Weights of a small transformer language model: untied embeddings.
Each number is 500 + 40 x the weight over its row's rms, rounded and kept within 0 to 999. Layers, rows and columns count from 0. Numbers have three digits each. The size before them is the row's rms in percent of the matrix's.

# up: layer 2 MLP up, 384x96, rms 0.0831, rows 379-383, columns 0-95
# down: layer 2 MLP down (transposed), 384x96, rms 0.083, rows 379-383, columns 0-95
up379 099:484529539484557586435555508535482520543446510526445568453494520515532523485582485524561504551476437494538521495485546486502527529497566486497543453492501467426472580507521470510499498506498489510472476484417625494490492480513494431460447516431526411479454469531463510523450501529581481502
down379 102:566539507579526515541534497547507468488528468513480447475553508484495488594450475488534460476498476530623485545541496461474510441457535444505553487518487473437509508491518507473504499456408493496505523443566502526577547448492516541410544480483513504557450579448505471516429476533532523522
up380 115:419515509496527522486452519458523573547561570484500480503477533477517500539559465470551556483509572480541559525442491413498500453497442432453539464474521504425493559523516479510468487474445450517539467534434502480444463564558482473472490516542555522440515535535508483513499481477394438517
down380 112:478538473435485476495432527487470525468494583538508425501457498463508561431520490505504468520533505554475457428470435487539486515459463479459489491520482476528558528530473581527480491525555591436437404533554540524469540541514470474498498500453512526492525522540573427468544560471563501527
up381 107:519478547563607461475487456523493445530533525518447612451513422542509473524505409449458461514489570548483557512494492511445474511531525514483555510460488543530455506483495542435519474527513433529493477477500481491471512497496506529475485584513521407483497536483495507461486477448442399539
down381 101:556538428497466533439418441548494539509523426511505446521534491566523522552523499540494436508518559546467481524509425474514420494519516467470497497557477443471513504548458459440461498504511555529461502538543552508452501444471494482447439485537488527542486484550584553488491598535498444495
up382 089:458530445491510553506567523550498598527519528514484394511525450541550492452546539574543448533515467526520576496502482456476478560547472508494522463482491559513463486417473510469467508573445505544444509555498436469490499481491510567550522507389484460457471524526454530482461508475490493474
down382 100:556509491545494483470433360479512505476488465522565519509489517571492485502505483474500485478477512473461455534561463445527435528554530490541480433478510469508488501535503505466452555486516437567508521516401472495497461515454503421458511559506518589541510545437529521573438562540494476491
up383 105:483523540399511513531460525511493530570501531510496440522456510491451442526536597489551504464491551487432451472502481457518567494490414455514565480462543508434496572538496511486440573476460520527501459501552445537475507506508571520482480486507600541441459508541537515537448511492493500440
down383 107:501536478539459517528439532455502523517480519558391435503500451467414464484562516475489538479486475465530468495595509509498516499560476601509499505409446518573533476521505570513506480523481511465485488504638470476489561536505523474462435467526501513523462478517479516516491532457554496539